config = dict(
    intermediate_size=384,
    norm_place='pre',
    rope_fraction=0.5,
    tie_word_embeddings=False,
    batch_tokens=8192,
)
Each number is 128 + 32 x the weight over its row's rms, rounded and kept within 0 to 255. Layers, rows and columns count from 0. The size above them is the row's rms in percent of the matrix's.

# layer 5 MLP up, 384x96, rms 0.148, rows 194-229, columns 0-95
size [107  79 102  94 104  96  94 110 102  97  98 100  82 103  87 103 110 100  94 106  83 107  89  97  87 102 102 110 101 102  96  96 101 100  99 102]
[[121 121 103  98 127 195 147 133  99 131 108 154 160  88  73 137 136 160 116 105 131  72 102 100 131 162 117  93  77  81 201 126 166 180 192 145  93 129  44 133 148 108 128 154 115 100 127 143 110 105 119 158 156 147 141 159 130 125 161  92 168 154  76 119 114 218 130 125 134 145 118 127  70 123 143  90 170 153 140 115 111 178 171 115 173 101 156  51 146 106 138 112 121 109 168 113]
 [179 143 120 136 131 168 153 117 134 101 159 135 122 136 116 158 118 121  74  97 112 181 159  54  77 149  89 101 116 122 103 124 207 158 192 105  73  52 105 121 125 145 130 135 164  86 107 136 124 122 141 130  54 150 165 150 141 196 169 123  89 116 162 124 149 164 144 133 137 107 140 130 133 165 186 107 112 128 103 152  72 102 124 153 177 135 109 125  89 155  94  96 170  71  86 150]
 [112 100 141 207 117 111 159 123 146 192 134 109 142 128  91 156 184 103 115 146 147 132 139 114 105 144 138 146 115 137 142  96 133 198  87 171 121 117 128  90 174 120  53 134 105 145 126 139 145  90  91 185 129  66 164 104 128 143 179 152  74 122  62 152 150 159 179 106 178 166 157 134 101 173 147 173 173  92  94 111  91 140  88 105 174 108 122 161 139 123 117 125 109  80  99 171]
 [197 146  71 150  92  97 131 129 166 142 105  90 174 198 146 128  99 156 122 140 102 144 112  89  71 128 145 163 136 126  82 202 140 132  84  93 129 155 124 103  78 192 147 116 138 165 103  69 140 144 102 154 100 102 115 142 110 128 105 119 127 155 104 154 120 195 177 160 188 125 113 132 169 151 115  60 130  86 159  77 125 118 192 111 174 115 128 121 112 154 111 148 103  98  96 142]
 [195 151  95 112 129 187 118 115 139 193 125 139 128 157 165 111  78 142 163 167 155  91 110  81 118 173 109 166 161 146 154 105 125 124 135 165  85  99  44 146 168  87 121 121 111 140 128 158 137 132  63  91 121 141 101 114 142 142 153 102 112 141  76 141 113 139 175 100 101 119 121 151 122 156 161 146 175 137  74 106 128 141 110  69 187 117  53 153 180 132 121 132 170 106  57 122]
 [164 126 130 146  89 111 103  83 151 118 149  68 130 141 162 120 124 100 103 174 156 153 141 166 135 136 114 128 141 143 165 149 130 132 115 125 109 159 109 128 171 163 107 196 156 148  79 117  88 117 130 118  81  82 121 141 114 135 146 156  66 138 135 119 106  53 129 208 123  78 148 106 101 212 121 115 150 139 124 105 162 167 176  71 136 115  55  98 152 161 154 165  78 122  60 101]
 [154 136 147 113  87 117 166 150 127 133 156  77  93  96 106 121 137 112 141 191 152 102 130 125 122 124 135 101 146  97 121 104 122 128 145 101  92 133 123 114 183 124 109 102 113 115 161 178 147 134  60 172 121  81 107 150 157 121 191 142 177 115 133 126 136 154 123 139  98 141 141 111 136 170 120 161 166 159  83 106 148 174 113  43 188  93  27 146 105  97 147 103 159 100 162 224]
 [120 113 121 119 146 160 179 118 106 117 129 124  94 109 156 128 148 148 168 117 146 104 134  59 152  81 134 137  60 140 133 107 165  91 119 103 130 104  88  90 122 120 133 151 135 150 101 198 164  87 131 172 102 141 107 131 104  98 196 126 156 151 133  89 146 149 143 147 138 109 183 141 135 210 220 140  87 162  90  66 132 145  90 113 142  94  60 120 166  94  86 155  92 129 178 141]
 [ 37 140 131 216 116 125  63 138 112 143 124 118 161 110 101 154  89 172 119 123 139 132 103  72 150  80 108  82 161  91 171 166 164 189 155 167 129 129 100 116 167 111 111 185 128 137 136 167  94 125 137  95 108  93 138 138 107 126 131  99  74 144 125 108 115 102 146 153 175 187 120 188 118 154 118  95 173 168 121 143  95 164 139 156  87 107 145 141 151 174 134 138 116  74  77 122]
 [147 131 183 192 125 138 167 120 136 147 129  41 139 152 125 118 109 179 151 123  83 187 128  99 109 133 125 162 161 114 111 123 108  89  84 169 152 105 147 122 111 141 149 184 139 157  99 102  91 161  88 155 140 124 186  91  77 161 126 146  94 152 148 142 112 137 134 163 113 112 152 132 106 131 161 105 187 127  43 147 110 155 176  71 117 117  71  71 141 105 115 178 108 119  62 117]
 [146 125 144 117 116 136 157 128 123 114 115 108 126 127  19 179 138 187 132 134  93 171 110 128 144 121 174 125 184  97 125 171  99 172 123 166  62  82 123 103  74 152 106 154  65 164  79 112  79 115 141 142 143 119  88 108 111 203 127 156 127 158 116 123 147 145 108 125  86 115 178  81  80  65 146 114 158 178 156 140 111 134 172 162 132  92 157  75 117 114 115 149 120 122 150 141]
 [151 166 131 152  91 105 129 115 139  94 106 109 153 101 164 143 126 167  94 153 129 217  85 136 106 106 152 168 135 112  83  88  97 137  87 107 129 147  76  67 167 208 140  97 135 129 100  79 117 169 152 101 152 126 144 166 115 152 133 147  70 176 168  93 110  99 135 185 120 144 191 113 148 121 159 173 157 171 126  86 140 127 155  82 138  85 146 125 155 193  97 147 108 142  97 160]
 [ 88 132  64  69 125 192 161 137 113 137 153 173 122 116 128 116  94 140 141  92  94 117  72 166 113 168 145 146 129 132 151 103 121 172 129 132 115  87 150 116 201  74 123 160 119 118 142 159 147 130 110 120  80 135 116  65 126 106 159 117  94 138  74 121 115 137 168  95 121 106 106 144 111 176 158 153 152 131 213  63  88 158 134 113 206 128  85 179 112 118 190 169 139 115 148 130]
 [173 194 115 201 124 124 118  88  97 113 113 162 124  75 109 150 131  95  81 100 104 112 112 103  89 117 147 159 117 113 129 172 158  97 134  66  65 136 147 122  91 116  62  88  95 109  91 145 138  62 118 118 119 162 111 127 131  81 174 136 101 153 169  97 149 127 166 118 203 142 123 104 139 110 143  62 193 157  73 146  91 132 163 100 168 118 115 161  94 143 146 157 133 150 142 150]
 [ 99 121 119 136  91 123 124 119 158 117  68 110 100  96 120 136 142 128 154  97 168 147 123 205 125 103  90 128 105 102 163 147 141 100  60 133 134  73 131  97  69 145 146  96 132 172  96 155 177 119 157  87 167 142 160 172 135 124 172 103  59 209 111  94 170 138 131 149 201 123 188 111 162 114 168 114 110 131 149 103 170 162 106 124 141 104 151 121 155 141 214 121  97 115 132 107]
 [166 147 137 173 130 104 164  76 147 184  83 110 155 119 109  90 155 120 131 111  94 124 125 105  99 140 175 128 132 116  98 144  87 158 107 129 128 119 102  94 160 205 157 100 132 108 167 111  52 136  95 174  18 130 150 158 143  86 146  94 106 180 135  71 121 118 191 126 178 130 103 128 148 167 124 132 154 123 156 169 113 112 143 149 164 108  59 128  97 122 112 178 129 129  90  98]
 [110 141 132 124 118 162 101 139 166 174 136 114  94  63 150 179 129 128 127 100 132 149 129 150  70 165 123 146  78  85 107  57 197 125 145  85  95  88 115 102  75  64  25 131  87 126 114 152 172 154  99 116 132 120 122 123 137 140 149 176 103 171 123 104  81 122 124 165 134 155 138  91 163 123 188 135 127 139 160 120  79 127 171 132 153  92 127 177 165 157 145 144 157 130 105 170]
 [184 169 152 112 146 117 163 120 132 136 184 142 170 169 120 161 106 149 108 103 124 102 107  82 165  72 173 146 144 154 131  95 198  86 153 155 119  58 105 134 108 108 103 126  87 155 137 160  87 138 108  93 150 128 119  90  69 109 144 107 132 140 173  99 136 181 138 117 220 141 132 113 144  60 144 100 147  84 135 127 161 128 142 134 159  97 122 149 119 137 145 105 165  45 107  70]
 [139 143 129 131 140  95 125 141 134 167  86  72 116  98 155 151  96 165 126 113  69 158  88 150 126 130 146 149 144 112  95 151  78 133  74  72 154 175 142  81 136 159 133 150  86 107  92  68 179 155 154 172 118  59 118  94 127 125 139 140 110 185  71 157  40  96 161 160 145 172 169 129 142 145 135 145 165 115 131  89 116 154 147 121 151  95  98 119 127 151 169 160 122 118  45 149]
 [117 160 103 105  95 154 111  68  73  88 112  84 122 133 123 126  70 141 120 181 133  76 117 142  75 160 146 148 186  61 143 126 144 147  94 164  95 166 121 135 195 123 109 153 113 135 128 177  87 134 146 155 119 153 184 117 172 136 123 109 134 167  82 141  98 178 170 136  83 139 152 147  84 154 131  86 141 136 189  99  78 155 143 165 139 113 114 130 196 178  88 119 126 122  78 143]
 [213 136 130 105 152 138 154  89 100 155 123 116 121 132 121 206 152  64  70 100 120 128 118 129 139 126 194 125 128 151 164 165 118 156  60 101 123 136 106 115 159 158  44 128  62 134  84 156 112 102  69 162  81  94 161 126 112 149 176 183  44 142 133 142 110 146 142 107  83 187 132 114 144 143 132 136 138 119 135 115 147 145 156 105 122 116 145 123 102 119 157 139 182  99 105 127]
 [ 91  99 100 167 123 142 143  79 133 131 161  95 164 132 126 164 155 143 106 178 170 136 111 113 110 150 130 160 132  98 117 158 107 120 149 183  10 105 104 135  84 122 106 164  59 169 155 147 120 120  97 121 130 116 180 148 169 174 136 120 183 135 166 128  72 110 129 161 194 125 132  63 139  88 132  97 154 125 151  99 133 166 108 153 128  71  92 154 107 150  92  91 158 102 174 145]
 [ 80 110 106 141 122 120 153 101 122  90 115 142  93 148 148 179 172 138  81 223 116 132 129 128  94  84 118 122 107  91 136 171 173 186 128 177 133  95 132 136 176 105  66 142  91 167 166 171 169 102  48 123 154 112 156 159 123 113 123  95  82 134 105 125  95 163 133 107 170 117 152 176  69 120 185 131 124  81 139 163 103 151 137  73 111  97 101 132 150 142 122  70 132 150 135 147]
 [127 130  98 135 141 120  97  99 144 112  86  85  89 111  91 122 117 136 108 146  61 114 108 107 117 103 131 131 106 107 168 121 227 125 158 108  96 102 135 157  63  95 105 114 150 126 135 191  99 101 138 147 108 170  89  84 124 104 104 146  96 188  84 112  64 163 199  90 153 157 184 163  85 156 150 148 157 146 118 183 135 163 141  92 144  97 150 162 167 179 145 175 126 109 133 127]
 [150 115 107 131 146 181 199 149 183 158 105  93 164 110  93 165 143 117 121 149 145 114 102 119  87 108 138 137 113  90 125 157 102 190 164 113 112 110 106  84 139 150   3  93 108 177 130 188 118 163 108 109  86 123 153 147  91 196 117 153  95 155 122 127  96 139 156 151  82 159 112 157 128  71 188 113 121 126 133 148 136 141 150 127 152  64 152 140 141 104 131  83 137  88 140 144]
 [132 124  58 184  82 166  78 150 139 173  78 133 113  94 120 147 107 112 140 173 109 120 116 123 150 137 157  88  83 173 179 102 161 120 171 156 169 150  51 112 140 138 118 171 123 137 117 121  56 128 134 107 135 126 174 153  13 130 141 154 107 126 132  63  94 111 110 149 150 143 101 131 123  80 133 129 163  89 151 125 128 173 119 155 191 110 136 126 119 156 167 124 162  99 108 135]
 [120  77 115 108 133 147 163  87 104 133 169 125 132 130 165 145 127 175  80  95 121  75  95 133 166 150 174 146 184 134 142 154 128 145 175 162  46 123  80 137 140 151  81 141 125 171 131 192 122 135 133 102 138 150 127 132 138 202 117  73 131 158  95  97 108  59  91 226 148 127 136  88 134 120 124 150 160 199 147 176 126 178 123 154 115  70 117 123 137 149 133 124 130 131 130 120]
 [214 127  96 159 109 156 155 134 121 104 150 136 172 155  98 181 146 180 129 133 101 147  79 113 108  58 136 173 154  60 178 152 139 133 115 128 106  87  86  71 166 160 112 139 119  93 129 119  67  83 135  98 182  77 176 174 108 133 131 151 101 117 168  94 105 149 127 155 170 171 139  75 133 122 192 120 145 142 138  78 137 152 158 145 146 120 131  84  99 123 126 160 150 126  88 127]
 [159 128  63 148 122 100 154 109 108 115  71 142 116 114 139 151  94 110 119  85 118 181  71 140 115 102 106 190 159 103 145 132 110 132  94 148 101 166 129  72 154 164 152 127 128 122  91 106 202 155 105 139  48 113 167 125 147  83 158 139  83 134  97 148  85 132 137 136 175 135 118 155 100 195 170 148 145  81 145 153  94 113 128  87 162 133  74 150 151 147 188 159 110 103  56 123]
 [127 130 139 117  87 165 147 118 151 150 159  86 102 102 126 145 103 117 140 139 155 132 119  98 104 151 135 160 171  46 111 120 186 145 106 140  40  81 109 163  85 106 113  75 124 110 138 189 205 152  98 164  94 157 110  91 106 134 110 182 127 174 151 158  86 106 101 109 114 133 163  85  97  88 120 134  99 144 182 147 141 175 185  78 189 104 142 160 165 149  98 118 139 126 111 131]
 [135 160 147 162 114 111 117 104 116 165 111 142 175 110 160 136 126 133 125 156 143 161 115 114 173  99 123 118 120 119 144 196 118 154 122  63 137 166  75  96 108 155  86 116 136 121 108  73  74 144 165 176 112 197 135  81 112 116 159 155  77 158 115 143  85 100 132 142 100 103  61  98  80  91 143 129 154 146  40 135 120 114 192 135 104 116 115  92 210 151 190 154 122 129 140 147]
 [ 91 107 129 138 150 145 146  70 136 138  72  57 178  96  77 135 144 158  70 157 104 119 138 164 129 146  99 156  42 116 159 177  95 143  31 142 101 157 162 132 133 133 156 126 136 181 147  97 106 145  83 153 129 124 125 113 137 141 196 139  61 147 120 110  99 136 180 156  96 120 110 143 143 102 127 139 150  98 117 118 149 139 120 174 111  87  92  73 132 169 148 180 103 131  91 134]
 [157 131 142 191 170  94  72  76  91 141 127 150  98 149 144 140  93 119  54  87  91 138 100  92 130 160 147 132 126 134 134 119 130 184 181 151  87 113  75  61 165 104 109 137 101 155 152 173 112  99  66 136 111 150  79 140 116 178 104 121  91 138  91 101  90 138 152 192 149 157  78 147 136 160 140  99 184 101 168 126 107 161 124  79 130 108 124 161  94 125 134 152 172 111 162 165]
 [143 160 145  80  99 108 142 132 147  82  34  97 130  62 104 114 176 104  89 108 142 123 115 149  94 150 139 151 104 146 156 170 122 138 116 189  67 143 122 115 135 151 116 117 153 114 124 150 164  90  85 136  99 158 126 110  95  80 198 107  80 157 167 109 125 142 168 219 147 123 148 105 126 173 196 140 113 145 170  96 135 101 112  85 121 119 142  87 164 109 199 144 116 129 129 118]
 [136 138  90 140 150 154 129  89  88 185 100 127 113  54  90 154  73 140 100 154 124  94 141  65 119 129 121 130 183 138 108 163 148 176  94 201  71  56 106 111 105  84  87 157 123 180 130 194 117 147 127 146 125 176 200 148 100 126 125 120 151 126  66 126  73 105 122 116 121 190 167 136 104  92 152 158 137 137 120 136 136 181 126 107 106 131 112  70 143 123 119 118 148 128 132 116]
 [166 147 140  89 140 163 123  81 125 117 115 116 110 149 125 163 100 155 132 115 101 101 126 140 120 151 115 120 135 117 117 179 102 160 112 160  76 122  93 127 144  89  85 154   6 131 102  57 126 152  76 125 114 113 109 133 139 117 124 138 141 242 105 112 130 123 174 162  85 134 101 145 137  85 152  78 150 158 152 144 122 158 172 159 171  85 108  82 142 132 190 137 142  87  91 154]]
# layer 5 MLP down (transposed), 384x96, rms 0.122, rows 194-229, columns 0-95
size [ 97  78  91  89 101  90  83 110  96  84  87  94  92 105  88  95 111  92  96  92 123 111  98  82 141 103 102 103 106 112  85  88  96 100  97 127]
[[107 115  89 106 144 101  97 114  93 138  88 117 184 128 115 115  71 190 108 127 145 120 182 135 119 108 175 125 139 176 110 140 176 129  30 142 131 169  70 172 156 127 162  99 138  74 100  82 135 139 140 163 122 121 148 142 123 139 162  78 113 106 188 159 111  96 143  85 164 112 135  96  67 171 167 171 145 124 117 101  96  83 148 222 117 141 137 112 127 100 138 139 147 155 150 119]
 [139 144  68 127  67 118 126 149 100  78 141 118  93 116 130 169 165 177 119 148  77 128 144 144 150 122 125  61 172 124 102 150  94 143 148 175 160  78 149  96 121 148 152 115 163 113 102  46 129 145 184 146 136 129 143 101 158 169 160 124 152 115 162 126 120 147 146 114  66  87  94 167 129 116 107 154 144 161  89 182 106  92 154 130 140 152 129 109 113 115  80 110 251 118 150 115]
 [ 55 108 137 146 150 123 135  94 147 138 112 140 158 145 122 179 132  99 103 122 119 107 147  95 129 122 166  91 140 159 188 137 129 196  92 127 172 116  83 112 160  90 103 121  96 100  98 111 108 111 146 161 126 126 175 170 171  85 125 121 149 114 111 118 112 123 176  61 137 137 151  46 117 177 124  66 111 113 139 144 156 203 104  89 154  86 142 162 196 160 111 202 137 103 102 111]
 [105 126 133 115 149 173 172 138 140 130 140  54 114 122 115 165 128  74 130 105 116 176  69 155  69  96 119 164 152 102 109  83 135 122 128 157 156 124 141 178 133 181 169 155  81 110  84 153 115  98 108  96 102  87 148 146  75 156  96  96 101  95  79 103 137 152 130 178 141 153 106 118 121  75 171 149  84 138 150 162 192 137  53 144 147 153 109 179 132 159 156  80 115 161 178 126]
 [144 144 122 176  98  60 121 139  57  98 179 143 124 152 166 108 111 105 150 106 121 164 140 133  86 129 102 125 111  99 136 120  86 110  87 185 124 120 140  88 143 109 121 110 140 143 183 143 144 132 103 125 150 194 147 228 186 174 118 101 170  97 122 172 120 116 137  71 174  64 135 143 170 110 132 150 102 103 131  83 112 127 151 114 110 114 102 149 121  70 133 160 209 145 101 115]
 [185 133 127  98 124 120  89 126 157 217 124 139 107 154 161 158  91 149  99 122  84  98 106 110  91 173 182 117  93 140  74 104  98 121 147 161  93 141 120 107  78 121 165 117 138 159 109 115 142 105 120 103 199 105 159 115 181 163  59 110 139 112 146 143  85 126 138 143 125 141 152  84  80 166 179 101 126  72 137 149 171  93 122 124 147 157 130 151 118 170 158 106  71 195  91  88]
 [ 94 132 108 135  63 110 127 108  90  66  70 131 115  81 106 126 117 122 124 162 109 109 142 174 166 148 107 163 123 132  78 125 200 127  78 126 132 207 164 145  68 139 115 161 190  87 194 121 104 162 203 105 130 108 161 101 150 170 126 145 132 113 142 162 142 130 140 146 133 125 142 119 167  91 138 131 121 111 116 120 145 157 187  94 132 147 127 123  86  65  83 145  83 140  80 173]
 [111 109 122 134 155 101 147 127  59 192 161 106 204 133 135 122 123  51 160 145 128  83 165 115 116  92  99 121 152 166 149 111 133 124 180 119 158  34 134  81 140 130 142  91 103 129 114 111 153 188 127 140  80 147 123 155 139 129 161 100 183 123 103 109 123 124 118 114 183 165  65 138 139 120 170 125 123 138 129 119  81 158 211 109 123  89 117  78 112 160 122 146 187 102 120  98]
 [106  39 185 163  82  85  84 168 119 120  33 155 188  87 127 115 121 105  96 173 118 129 122  80 135  80 165 145 153  71  95 164 151 148  96  98 130 141 128 107 143 132 126 148 177 101 102  63 168 136 115 134 113 127 138 124 146 172 169 145 130 125 155 117 108 152 178 128 118  99 108 140 115 151 147 133 159 185 155 176  99 171 114 157 139 134 116 108 163 161 116 130 129  79  75  92]
 [103 124 119 157 108 147 134 148  95 109 178 121  94 135 155 132 153 107  97 137 120  56 151 140 134 163 120 122 177 137 106 148 121 142 145 116 109 172 126  82 158 134 151  77  74  94  90 160 169 153 149 107 105  98 104 138 212 168 135 106 148 113 117 168 206 106 117  79 143 136  77  96 139 173 151 118  99 122  85 137  90  62  43 147 133 176 147 143  94 154 197 159 116  86 123 123]
 [155 156 171  74  75 121 165  95  95  47 127 162 116 138 116 153 133 106 124 128 121 125  79 122 171 116 134 109 104 125 157  99 142 149 125 135 139  87 127 154 141 148  82 146 157 150 147 116 138 123 151 177 149 184  89 100 120 117 151 136 114  93 111 156 110 216 121 174 105  78 126 182  97 155 154 130 108  54 152 171 101 116 120  64  71 173 124 131 180 198 126 131  71 105 134 105]
 [102  82 104  95  60 136 125 130  54 145 189 111 161 148 111 145 166 160 125 163 118 103 149  96  94 165 177 110 152  59  72 117 160 116 103 167 135 127 151  93 135 106 190  98 138 141 147 139 117 156 188 125 141 122 128 139 149 134 120 149 212 104 120  95 150 173 156 137 129 107 107 111 123 123 100 108 116 132 177  90 160  86 199 152  97  91 142  95 105 172  72  82 168 147 121 134]
 [178 110 132 121 179  84 135 146 153 124 144 197 127 104 113 133  91 137 206  89 129 156 130 119 148 115 116  80  77 192 134 164  82 101 137 160 117 151 126 145 118 129 148 121 100  74 121 156 140 144 116 149 140 135 109 136 154  93 109 110 137  88 130 133 141 157 133 129 146  92   0 186 115 110 105 146 116  92 117  87 150 128 152 135 161 150 120 159  84  60  98 136 198 146 136 157]
 [183 138 101 180 152 138 153 136 154 125 170 162 126 137 107 138 111  91  79 103  34  94 138 117 147 106 134 144 106 139 161 111 189 172 123 115 100 111 114 141  96 160  95 139 126 192 108 164 116  55 127 134  99 142 130  99 178  90 164 180  82 174 129 107 140 131 140 167 181 129 139  90 117 160 176 131 142 133  70 141 125 132 118 120 131  43 106 105 117 120 166 144 150  41 125 116]
 [116 158 162 174 202 104 157 154 123 113 140 161 106 163 126 146 102 105 112 128 103 152 150  83 133 108 176 128  60 124 115 102  48 144 192 113 177 141 132 161 124  83 131 107 111 134 117  63  95 146 105 152 170 147 103 152 112 144 124 139 153  74  92 175 124 161 186 113  88 111  42 162  94 127  85 134 164 114 134 115 140 123 162 137 140 146  82 139 104  42 112 121 164 106 121 121]
 [134 135  71 131 148 107 151 149 150  51 124 140 138 162 149 142 138  80 110 125  93 138 121 103 168 123 129 135  99 122 159 198 105 144 201 210 104 109  84 145 155 134 189 129 171  91  96 128 127 152 115 193 143 103 175 129  66  96 112 179  87 107 128 120 131 137 127 134 115 111 123 171 104 118 122 111  87  95 133 111 131 132 102  98 196 105 114 165  79  46 179 117 164 110 145 115]
 [118 131 150 108 150  77 137 199 139 119 157 141  96  76 129 145 119 107 147  87 129 183 153 122  65 157 109 157 162 127 159 113 164 116 147 138 150 132 113  46  98  96  98 167  51 134 117 121 173 149 124 147 144 136 129 107 124 137 149 112 169 159 130  85  77 130  95 191 163 115 157 115 157 119 138  80 128  55 158 108 144 123 154 125 141 107 132 221 172 128 115  66 125  90  77 144]
 [123 189  83 177 146  82 125 103 213 142 101 129 101 112  45 130 123 132 129 131 134  86  85 120  82 103 127 123 154 171 124 113 146 123 183 125 115 126 153 135  84 148 133 117 161  94 196 132  79 130 139 136 166  99  67 128 150 132 127 133 168 145 150 121  59 161 152 146 102 167 158  85 154 102 116 137 121 153 120  80 175 177  76 124 121 164  97 132  61 151  88 161 154 159 153 103]
 [123 165 127 120  84 110 139 132 115 126 124 102  77 128 113 123 120 159 135 177  77 120 106 168  97 120 177 152 122  79  74 144 118 124  87 126  90 142  96 150 102 104 206 114  46 154 138  99 106 144 138 107 165  69 127 181 142 142  63 123 154 115 142 164 155 151  89 150 141 187 148 164 128 141 188 146  97 152 163 125 138  67 118 117 100 104 133 119 134 198 155 125  38 162 133 143]
 [180 128 137 100 132 117 123 122 141 110 118  78 138 147 135 163 103  90 181 120 105  89 124 147  92 117 146  91 127 129 137 143 151 117  55 126 153  88 152 102 137 166 132  86 108 102 112 101 130  67 162 138 153 108 126 120 183 119 124 139  88 169 134 122 144 104 198 199 199 161 212 103 146 137 148 108  92 161 135 159 127  98 160 129 123 139 181  98  58 164 139 160  94 192  81  88]
 [151 147 113 145 179 180 152  76 157 140 143 106 120 153 122 193 129 110  97 136  90 121 105 128 116 112 144 156 113 101 140 144 133 174 117 111  85 115  62 103 141 147  49 137  19 141  92 175 120  84 137 159  65 129 149 117 111 112 127 154 102 145 108 120  93 152 211 110 165 151 150  60 102 154 121 118 135 130 128 117 118 185 164 114 156  77 118 149 157 162 130 121 194 130 135 152]
 [144  90  87 117 102 171  92 146 101 146 198 146 113  66  93 135  92  94 139 134 168 121 132  88  64 114 130 142 117  89 176  99 115 154 119 151 150 179 128 104 176 140 139 179  62 151 135 138 152 149 107 163 153 122 145 104 157 113 147 101 155  72 154 140  36 102  66 171 166 135 152  80 150 142 145 106  98 120 148  93 168 115 125 138 112 124  98 144 113 167 158 147 195 112  96 173]
 [ 88 152 157 113 145  95 140 150 159 115  98  93 122 139 127 138 128  96 121 104 101 139  79 120 141  98 154 128 154 161 146  98 125 207 145 109 143 118 121 128 106 160 133  99 110 105 108 138 149  90 162 144 120 102 109 148  94 107 160 180 143 127 142 110 141 156 194 148 141 148 227  90  49 160  90 106 135 115  95  98 183 137 126 166 122 147 105 160 126 173 147 173   1 148  96 107]
 [ 56 174 142 142 158  96 136 145 140 136 143 192 135  94 124  98 130  93 150 119 123 139 147  82 127 109 116  86 125 169 149 144 129 148  61 119 123 122 102 153 137 151 102 231  37 222  88 139 162 163 126 171  83 135 158 118  60 144 121 126 118 143 164 143  78 116 132 103 116 120 154 144 122 118 116 130 139 151 163 102 105 179 175 132  93  91 134 127  82 145 128 125  81  89 122 151]
 [183 122 165 121 147 178 138  91 145 169  87 119 139 128  93 211 141 101 130 132 103 171  81 124  87 134 147 140 149 105 134 120 119 170 141 130  88  99  82 101 167 106  57 115  20 123 116 166 113 110 133 129  89 104 162  95  77 115 151 172 124 154  97 122  92 159 148 130 138 150 183  78 125 154 131  97 146 163 143 128 113 180 156  94 135  86 114 135 160 172 163 138 191  99 104 141]
 [120  97  75  97 177 122 115  82 151 144  68 122 184 160 120 108 107  68 145 124 128 123 116  95 128 110 149 181 128 123 136 139 114 115 177 157 109 116  99  74 142 109  78 135 161 133 116 181 112 136 145 190 106 113 142 112 127 163 126 175  86 102 156 157  65 111 175 183  97  93 127 126 157 116 121 181 107 137  89 119 110 184 150 161 127 155 141  50 213 135  92 169 165 101 120 143]
 [129  98 133  81 110  86 171 123  85 151 156 105 142 167 112 130 154 194 102 175 129 134  93 123 174 107 129 151 162 118 137 120 121  35 107 144 128 108 135  38  96 139 164 121  49 131 131 137 119 178 122 163  95 115  87  96 162 134 120 145 108 138 161 224 112  99  87 121 177 189 143 125 155 102 167 118 133 140 156 140 116 143 169 187  74  97 117 111 127 133 111 144 104 128  99 132]
 [133 123 102  88 104 124  99 136 151 142 108 200 184 110 141 149  71 158 161 155  83 153  90 124 146 129 140 174 126 127 122 166 156 134 127 160 105  84 108  66 113 128 131 150  89 170  95 115 125  93 163 132 153 141 128 159 107 167  60 122 122 113 121 131  72 161 149 110 121 110 119  90 115 140 164 136 139 127  87  48 138 200 190 139 109 121 156 130 140 216 142 146  85 101  48 152]
 [151 130 173 144 162 141 106 132 123  84 136 118  97 185 120 136 163 164 148 161 173 155 148 149 197 181 154  92 136 131  86  98 164 112 148 162 138 116  73 170  89  53 136 111  68 128 102 116  44  99 113  98 156 138  75 116 117 157 108 139 140 126 174 124 163 177 122 100  94 109 147 119 126  92  80 150  97 202 153 151 160 125 137  69 102 115 150  71 128 104 144 148 103 151 150 123]
 [117 144 130 119 141 114 118 116 152 133 141 164 161 136 119 186  86 156  90 145 133 165 133 110 137  98 150 149 134  85 137 123 115  96  73 102 181 112  83 142  89 123 113 228  57 173 170 109 169 135 106 146 141 163 157 148 133  88 115  97 152 146 169 124  91 173 111  89  84 107 143 205  92  91 130 100 108 128 154 140  92 131 139 141  99  48 145  99 156 129 125  68 201 135 125 159]
 [102 149 119 145 100 172 125 119 164 113 131 147  91 160  95 175 136  96 162  98 168 157 112 144 143 136  96 138 125 173 116 119 115 112 132 165 133 116 162 128 126 141 148 173 123 102 108 146 218 112  86 110  76 182 130 131  72 149  94 154 115 124 122 148  84 135 140 115 233 161 148 205 121 208 135  89  85 109 147 101 127 118  83 113 120 118  74 118 133  33 130 115 134 102 146 131]
 [161  75 134  99 196  41 138 151  96 168 155 127 123 109 164 106  74 166 179  88 100 168 121 147 129 104 177 125 157 146 136 116 185 131 111 139 130  97 116 113 161 137 168 104 124 134 116 152 146 160 152 179 132 115  92 172 118  85  51  80 103 178 143 112 179 114 137 106  97 128 147  97 154 158 156 103 102 152 149 116 141  72 168 132 113  64 120  47 104 168 135 133 135 130 124 123]
 [148 178 144 113 131 128 127  90 173 121  92 120 138 132 103 173  99 149  75 137 111  79 122 175 107 106 113 116 102 105 159 133 109 171 124 132  99  88  55 115 166 104 111 192  77 139  92 148 117 115 136 161 167 119  99 152  77  63 123 120 116 198 136 112 133 134 171 125 170 187 135 112 148 175  87 175  95 167 131  69 114 132 143 147 124 141 135 127 114 106 159 161 233  93 132 107]
 [ 93 112 141  97 125 134  93 130  76  84  96 144 129 124 144  93 162 143 147 164 141 147 108 163 154 125 105 131  99  50 162 168 120 117  85 161 112 159 154 103 181  89 157  96 133  99 174 115 126 170  55 128 110 177 167 126 125 185 152 117 160  90 204 157 143 180 107 119  99 112 180 167 139  75 135  75 156 187 135 117 122 130 107 168  84 105 153 127 104 125  99 151  84  80  98 135]
 [128 109 177 152 159 108 136 147 164 218 117 110 123 117 169 188  73  93 127 108 163 166 138  55 187  73 162 116 157 124 106  99 175 143  87 120 113  96 107 127  98 133 111 190 131 114 120 128 156 126 110 137  87 186 136 117 128 107 129  88 140 171  95 105 148 127 158 147 129 130 126 185 100 179 146 183 150 164  96 157 146 154 119 126  94  81 136  67  77 134  92 121 171  91 117  97]
 [157 142  78  70  64 151 138 107 172 116 143 164 145 158 146 168 136 123 117  99 117 135  93 121  73 141 194 142 146 152  86 117 142 189 110 148  70 132 147  81  99 173  95 156  58 125  96 144 124 110  82 189  93  99 137  87 121 153 128 103 132 165  99 128 153 145 147 191  66  91 174  94 100 128 113  81 148 190 150 120 183 148 126 119 144  97 131 112 147 132 125 156 122 118 184 137]]